python train.py --n_layer=16 --d_model=256 --n_head=2 --n_kv_head=2 --head_dim=128 --d_mlp=704 --vocab_size=512 --activation="swiglu" --norm="rmsnorm" --norm_place="pre" --norm_eps=1e-05 --positions="rope" --rope_base=10000.0 --rope_fraction=1.0 --qk_norm=false --attn_scale=0.0884 --bias="none" --tie_embeddings=false --parallel_block=false --init="uniform" --init_std_qkv=0.0375 --init_std_o=0.0 --init_std_up=0.0375 --init_std_down=0.0 --optimizer="muon_variant" --lr=0.00553 --lr_mult_o=3.0 --lr_mult_down=1.5 --beta1=0.95 --lr_head=0.0074 --warmup_steps=200 --schedule="wsd" --decay_fraction=0.605 --decay_shape="linear" --final_lr_fraction=0.0 --batch_tokens=[65536, 131072, 196608] --seq_len=1024 --doc_mask=true --train_tokens=944000000 --steps=7820 --dataset="wikipedia_en"
Each number is 128 + 24 x the weight over its row's rms, rounded and kept within 0 to 255. Layers, rows and columns count from 0. Numbers have three digits each. The size before them is the row's rms in percent of the matrix's.

# layer 4 attention key, 256x256, rms 0.12, rows 102-127, columns 128-191
096:150144089094106122112117117169078136139099158163123162128128130137117169136079138129138121129146149145124082114129145130129100091109113122116145140102134134163118117171115104092138144118131140
099:147153121108148116136126159123130156093150125111135130089129162098143103080103108116081122129125121130138109134133153141066133088141127113118149167156117160095108151100144135140149117140120157
093:126129135095152106116119107107152113144158130113161128143136120133143153138123096139125166090142073134098097128100181113146128127095116105126134102099152095114161119167134128108149141114121165
105:086111131126153134141177145127125133157182134103154124127095141140120128147117121164066179182131137122132104076169093140160127080128136133152142113113075174152153146106141134089126108105144137
101:094166114112122120137069117146142161132169132162113096116160123130101121109143116158113135119115151073081139145099148127123119138125090144116162052133124151130114070109144153127135082149143122
097:100132113120119109131129114081116169116115125128145155139132089147116122128135152112110154122113147142111101125137086151133106128097174149124150154126125146124101156094146094126160143116163117
103:147164121148134136172108134092152109117155113078070136150124114178145120116141131142116154110138168117128096147188127175129161114127121160090082140136146094153136118120106158156117122140207101
095:062091152173120173121132101154098077135109154136096119150152117127107122088150134113113116124116088153144168130121171115102157136150104074107170137122161106123107158097113144069111150104140120
097:150127081128124141154113114092126113112150152156134122108149100094097138101148092101145138095173142147131139111109133159123150131097142125137122090127110104141159125142117152126141091131129127
100:125115116177158144118148087119101144111099136123117130150109103130158144174138166130139116121118147149130107150135138150111137159135156160125116115136120147120095146145174142083085069137137140
103:141116083160133118131122125108167091115090149138165166160115125141157166142161131129120150120148132137109177153110110140107153132111116113156087115124119108132124141150147120055120114121122083
102:104145092149098146100107105143147110143136132105150136103166084130146118142092112088129122128135138129159113104113121142104100138138103126129112125159137076148136128065132096102133148132113139
101:106100116125126115099127154079105121137090089127122086167136151095167062119105146086143163120152158109123109157152145158131136143151127116093102125128135152102120156139150111122146103114098113
106:134206136114116144138185154122128104115126103136165117185153111136097155170143088104095109138124138114068100142136126115136131100136124152140100202141153114176123090127103081132121123212109122
105:182133118150161128136120088121177114141148162162122114117078104139113148109102130157162136121143115148119122154141079145156126170128100091127132126130148087110138100118124161111093130072132123
097:090086136119105109134111144140086111151136147158126117127124111131102122112087167140077148149128122084102084144077180138128155121119126092140076106096113122104135117152159135131121132140116128
098:145139134168135136114127068125113097127119148099155141172144161104126132111117163172125113113138100124130168116085088132120121113164129170134135097133147082146093169121121111122133117146130119
105:132129140109106098130114143124142152102109095119132087150089097127121134109098143154150145052125102177166156117106103119126129163150117132112134103073110118182122130136110115117130161124115116
104:096136140165140137122123144106146128158132147123118091167120119117156161079103104119137142161135126157150084143123113134092095124172109139135093133085092120121085130143140144134154084139151124
091:157152122130113129133128142106156142149161138142107121133104152146127140100146116190111094117125139139150122144157116179082162126148151153118182082120107103140105131172130082132115097078139145
095:072117124139102116121100172117090156091130133140137156139127146137116142140142139096130109107129122147133124124123133144089112145151180122143119091103108140094145176156099115113146195087116137
099:119123129128082133134127144131149133151132112114110109133098101111139103108130132139175130136119126139105122118137114143101148142125143159132134128078161111106119131124110113126132129110119116
099:139104147149094159096140168105158156157074139136179118112166147124132109108109103127134135123126173126117134114147127119126177109110124119143171125160157106086143106115140139116121121141101117
100:170115153094130141154125082102072139124100118099102123119121108134144172083101104137137136179115158090121124172125131124132155141104166134165128110099162136093176169124063112136164136134089139
092:174172120157114082145094117111102117152191141096146141097074090128121153142160127146186128121154108101112121136114133121116131145110144122128164096202114117114149130091125132166066154127086142
099:135135151122149119155115141156073058119113124116138166106130147109178164107100129139122105153116107110116117125109168148099117123154104124158127104095116141139147141130124125088104144166115118
# layer 4 attention query, 256x256, rms 0.118, rows 103-127, columns 128-191
096:131099144156131201140131098105165105071121156107107118159139164111111110116155124144130137121126133138101158159138108084132114117140174134130137099136179131152079138178132182108105119178135178
094:105117117110121155160144107131103119090119127123135154123105082138125129142150138080140181137142159124114118096121102123125132124148112149141100124169127152111107139110114134119109133110128125
105:128138131123141185119172162118101156130150098095124150111138139133158124094127128064153128095110135112109139151121092159135112107179104142158168145122134117140153103098134107192093136129165128
102:115138125184139137137129143126089103108121115062154098118152159131128083151121137137142135124187110124100158117112077110110141139172198160124125202113114167157161143147124086108108139153121157
097:139167088170143151171115163119137095097138134115128149097142112121069154071155175094115120150115111138099126133149123139128167123152148138115119096139129138124110091143096146130100099137091100
102:148113134124088117141164114150125125131119159146132108071102133159131137135178146129133134123116122137144179141143126096154130149095136094133133168127106140078091137132129128161132121153119114
104:177158124132104158126130180134108124144121110087076113135098122143153082108119139134141160102124123125127123106146105132110115173096107152158155149125118123152153124102141123110090073104142164
101:191124142147121158131158142120108145151092122117145093148104154142134148108107170136085119106147107117135138147105114121113126159173152120148114105124134097135118097145112137164124133146152122
098:077107096172085079165163111098121103128096147130142125145109120086091108113148114138126178123102136148131073123124156161130122159147090163145155157108122136129157150123158174133153100140127151
103:102116148123123090142135148093138165147132132126174158135117131162138176132150138124116124122117146101079175063146092102129088162122136096121120127174123120154112064140119092083139120093109139
104:132169138131154135129142125158138132088117162168139136088111192145145139131121128117102100137183114145157141119146089095093117120113117135094127085118137089128087141107147095124152139068107135
108:160121149115170147116134135186150142138143107096153126120133130114130184119108131166144146087114114137096136118112120131141119147173135077102124157121077129138077139146115160130126126110165155
099:143118116144166156110084123080108158140135121130127154102127142170119151131088131119169081135124121133099171121103172132114083156095148153101150156136161132120135145143148120128141183153122114
103:159148107133130118111142133128150132142114137126146106146146128156088125139121165123127150102154126123130119094127117134108086051106089150161113123100148119095132119085116120157114080130101145
098:113126122129123085120121130127116182085144130124160132119172163121135175114130083139149130147126156178132141131112144118134119162124140076156128123168139136112156105125124138158164105136130138
096:098117114111098144127067116096142148172158125102127126115094114142148117127134141096150161151164121097118141097134132148125142151108099109136107119126108103094128117130145120113110141112147155
109:117163143143140143142125122131169135145182117136166141119121134144132103132179116110106086101113147127134162164113120156132118104123111161148109131100175112095164097114146125175123101120086118
104:158103115098110152135099123152168127105137155102140156111069104111141170171132167139092131121098123082134123111136109155115180142093141104124112129141098110151132121101120085108143143130093158
094:101131164083091143116095139095143150103093153135133137121183159153107131141127128110124155066135135107098144126098119132190091154131113121126093133111178133166119149162158107124097087101118093
104:135194134141133117165114141127144138158125108131162104155089077156159136148138136151162086125141118147123108138145163103160173133075152109151137139110152179098118134116118110055090130153153093
107:106105116136144100085125113115149152122144161101110146122142118127136197186096109179159066116118144145120140139104103139151095108111151092155145145125092154136137114071104128131141138130166129
102:102148167147162093128122112179108133105118140132144165137170116119166196113155188159104127189124174114132094141134124082172123110123121120142120113111124156118119090099114102148144150146100134
097:119107142115122124111162077087134163117136133141148135123165158130119149104104172117139108127142127118108156141126141146153146101119168096118102156152150146130122140148152154121131142162163157
095:157135168138149135140108098118092135138155159175161123148162136150125101078159116084116089151105101131115100085122121175114122112111090133075158103106131104139104125131132108114106128128127142
105:068132147188125122105142126131148103104118115103176110102116049170096144096117143161141134142140118153151139144166141125109109140081110151122169149113100160125150118101163111148146152105115141
# layer 4 attention value, 256x256, rms 0.112, rows 0-24, columns 128-191
096:116134109114143135127146116122107095156141114147104142160140123140126113139127092142176162166136162118125143099120121158121150161155134118105145152146165132155145078121108139098069159084130105
105:145089102101098154139152128135110102128119135141142171101114129106159123108174092101111158142092139139090109158136150110127130113107097129104123159122118161159126155076156089152131151184135106
086:153120123140140123115112151117151144173093135168135124103140142140152123143131114114128171101088086115109147117149110147095133090138129121117140096159144129156147124111125102158175086114105096
097:162165130163162108135130120106151095144128128092107118153122122120181127117142168101149143109104168125128109087114075117107121130108138148063113134134171153108148119171134128078154124157137123
090:147133148084128151126136140137136152131169095132138104160120135153152126120128101137100168125116104139124135096120101156128154098141119101073132104145136125174158141173135136107133191067110135
101:115119131119080109124109110140121119139132155125147133097097135123177138145133136137176151121132151113122119151143096134113108093117121113134140131130082164142158101147102107092118115183109137
112:117128096139132123137101125113070144098129123145146119133130154124126113109151087094154129169125129158117126130114143088171154168102118168150106156162142148159117165110132098123061157114145089
101:114109079170116119136167127109134143145120162145149130152133071122137149129102114105106156098131145170134130132109139157094120149144109129127154067153128141179088137113131142098102141123113107
092:149086092134126132169147145107102150153131172079110100106109121151197138134114103105132157120134137150107125102117137138119113155167188129151135110123159139082115146151090143159112171140154137
075:116125135141155129123121143143151176121059164151117190114125139090112110192103074168134182118147146062127045130130155128126091163088174126151139106108168139068132107129092138122157098102093105
094:155092150156132106125145165111119088064116163157095095081152126112153151105130081143131123092119121125110132103145143107145125125138133129114141136122146122163129120133121148133157140125127119
107:133100189133086118117112135105141096116116129147100170097126136101120147179142172157159157128136123132090138132092096140127134127094178128143125103101125113100101125157129109115124109143106102
100:143108130073139157129134106156135124170158107126139163122152143122127134138114151108091111137136134110132157143145128123149125181124102158106117061141171102167127124118145124131118156117105091
076:125113127178098151146100162126138131095147127084150128095115122080119127112150129154065152094162123128123124088133126104126109149170166127100119139131142157113148115151091128104134188135154167
104:121124131136096091135121133151123127136144121121145146083116134102120144113147161108119107072156156146170100093118097134121126141136089161132134110155091149122132176149115133110153128090130146
106:120154077119128151147147120172165128084096095121084129094123166136127120164100135106133081140121157107154171128121112172153133151129128096105112142078159142195109153124101124111171127074137122
076:153108143071130136167115168124101106109112163105130121086127118091143138138117116132083107122150153131090182138112114121111160146153138089137085110118134131138076126076139117131177095116128128
109:175159157146140122093165107161146111142144119091108159121117178120150103092112150126132113099154179123163150118098103101071154121175139117091122131170124158154143144110131133121185127140150110
099:117139088125109115102144131160136140118151121157147143133134119139114118131145141122105120173115106157168106150108133108109114117106079130152133130148125104144138110127115108079143172114108109
081:118118093137122121060123154141113159063105111162114111141118163103120142116071150123116078131117110099095142129120114154069148155174118136166132129129128117095082104153130084109099134094133139
106:116132123169123129066117112139152192102110142132183131142133136119111110081123093107109090128114157135187166128148168136104154131134149104141131140152162133125138129139167096137105139104175106
103:150124114141169133152122118125098128099121122084128151159138120120108138092122128126170120183112141145144133115116164118129113119141146110130162163115161085114053099129129134115120126120114124
085:090129105152137079161146159132137134163128121099155112152132096139154093094129129153111131114148124102114124127124127151114147131135146111114122110141140146107103117122111108142200175136134123
097:131149092139125149099124141137074137130150101109167116123138103133138150150153143155169132164147135095124133120163144164138115150150112125110128127131124148124164108113173077150116142127120110
109:071102135143131087151075098132143099145135105085151106135131095122116086106115107113153128136138165118064109082118164066091139116156136122158147164141161135143165134112150122134107167107057185
# layer 4 attention output (transposed), 256x256, rms 0.318, rows 0-23, columns 128-191
096:101139149087103130099124138146162163097096170119139111113142164111117149143178134177141131119140126172127147098130124131141187140132170118135117092148153143133103109134160134141139105171136132
110:145117147070122114170140082101118105112142183168132127148123100131111142131115106169122104084102131145118158094106129167112122112143117130143094073100105093138135130139123140144112124156176139
085:088120057137092143120112124158151162105133157119134113114142151135124149141134135092160152155107170134111037125090114143146125134107128127127139123116137135125124121118144162123143158128114132
100:099124080129084150130110143113133130157108130144115113126174160172125128139159134131142123140137115108135145159141136140130122152120139164165119108125134137144122131088139134165144137060110111
090:130140155161112089132130129135172106128114101138127102161119102131105142173147112112113134093130161132143104156139130144109095121122156134173129161108136095111112156139129153138112126104110133
101:113137059116098106096118133173135112134119111135101103135134170127113138136104147103122142148111086128120150159103113147129104145109101153134135187122110123123129207107145144171149135091094130
115:149119155155103117129132147097185140151145114110106091187149137121139097122142122129111158125114113118137123198068128121148090102149140104132149103093175123102113104145109151127135142142111147
088:100142113171122113117132124140159095120111146113122098099157141111081132127100114124130095143155138157153104120079137172130109117104139147132152144101119088132141168153136097147105148142124127
094:102128127136104151151109099107118106131064099150099179168109133143118116131119113172104116079134111092112153123132139161183141138126133118116144062120118121155132104164150139161159108132099084
074:130122137148091145155113126125110074082108138144141101137117110163112092100112123121115087173108110111132139088169135115163121127137136141121111085154124116151156122111103106158146133122091109
097:133112131118131076124127121196157144146156100132153112118123127120163137152126127097107145152119090167108089157046131108128094109101132130134126147149135119151166133112114148128137079139097090
103:132140138143133118113099103156121124170118128129093108111158114160108148109113098065135132144135129153109134115148196098160138146119144120076129184144116142141145154141185135124101100105108109
100:067137159092094166111093147167107108132065144122116110177139115148126114091181119132121143111122123110131109100128127216115154099126126111107104099116119172115069113153090149124088160169149127
070:130128175110159134149117119105077114156080126137071144178104125122111149144140127136107086109141117105112138127168125142120153125142128129124166085144129134137099100142091085130152112126093085
112:124139115122129156148172090112140108109099134125099124163148176124139111158122083133167102140133120084172144126143121124111107130150141133106156161132089092153140128128160110133131155130144127
117:166125124113122124113128084106119134127139139132152165116127124148121121116145136132136097138084103155104089128118137115121113137139167130159108164139103081105117133109131118122145139147104186
079:083149111097102104136095111133132142111164137179151099131112133133090127101103093161157112142101142115099117097096147147132142142103124123108118079088101148140132107147112146124118142109151100
104:098105076093128108122106098111125114160111098105112121135161096136119139175086107128109132128126108092125106144186123135164133117079095126115096120141131157163119101123142116134124141102158152
095:146137121173157144135174144125123122118116134134132108170171135101145149168164152128173101104192170072147152151145142126128139098121122151146122099110161114100121148140113109162100149126131159
082:129182130144109116151125151121168142122138099139137129132157136113129094106134108134135088143115172137141149137154133144149129109138156100090088137058138134144105140143168147143134129107101128
096:102142107096165136156128128069123110123148111130086147099125085135174134100159118138125104130122142140114119150129104126136113092151106109108134135122129112140104106108146125120117081153126163
103:123129128150090087159123111145114156147126123151131123097153127125107134078135107154095149134156151117135108140143144102173155144127090129132040067153127136158204113112112120136134082154113135
079:127128137121133126097145133143098131119156122118133170136117156138113128148129125150102142115118082119132081096125104146139116135112119116120123101112162109134182131130123132087123127155096130
105:102126098120100095161117137138094141146144187114145139122153155147085162125177119146136134140095133153123095141089106114159103163130116132124108113134121138123144141159094115113133171120140124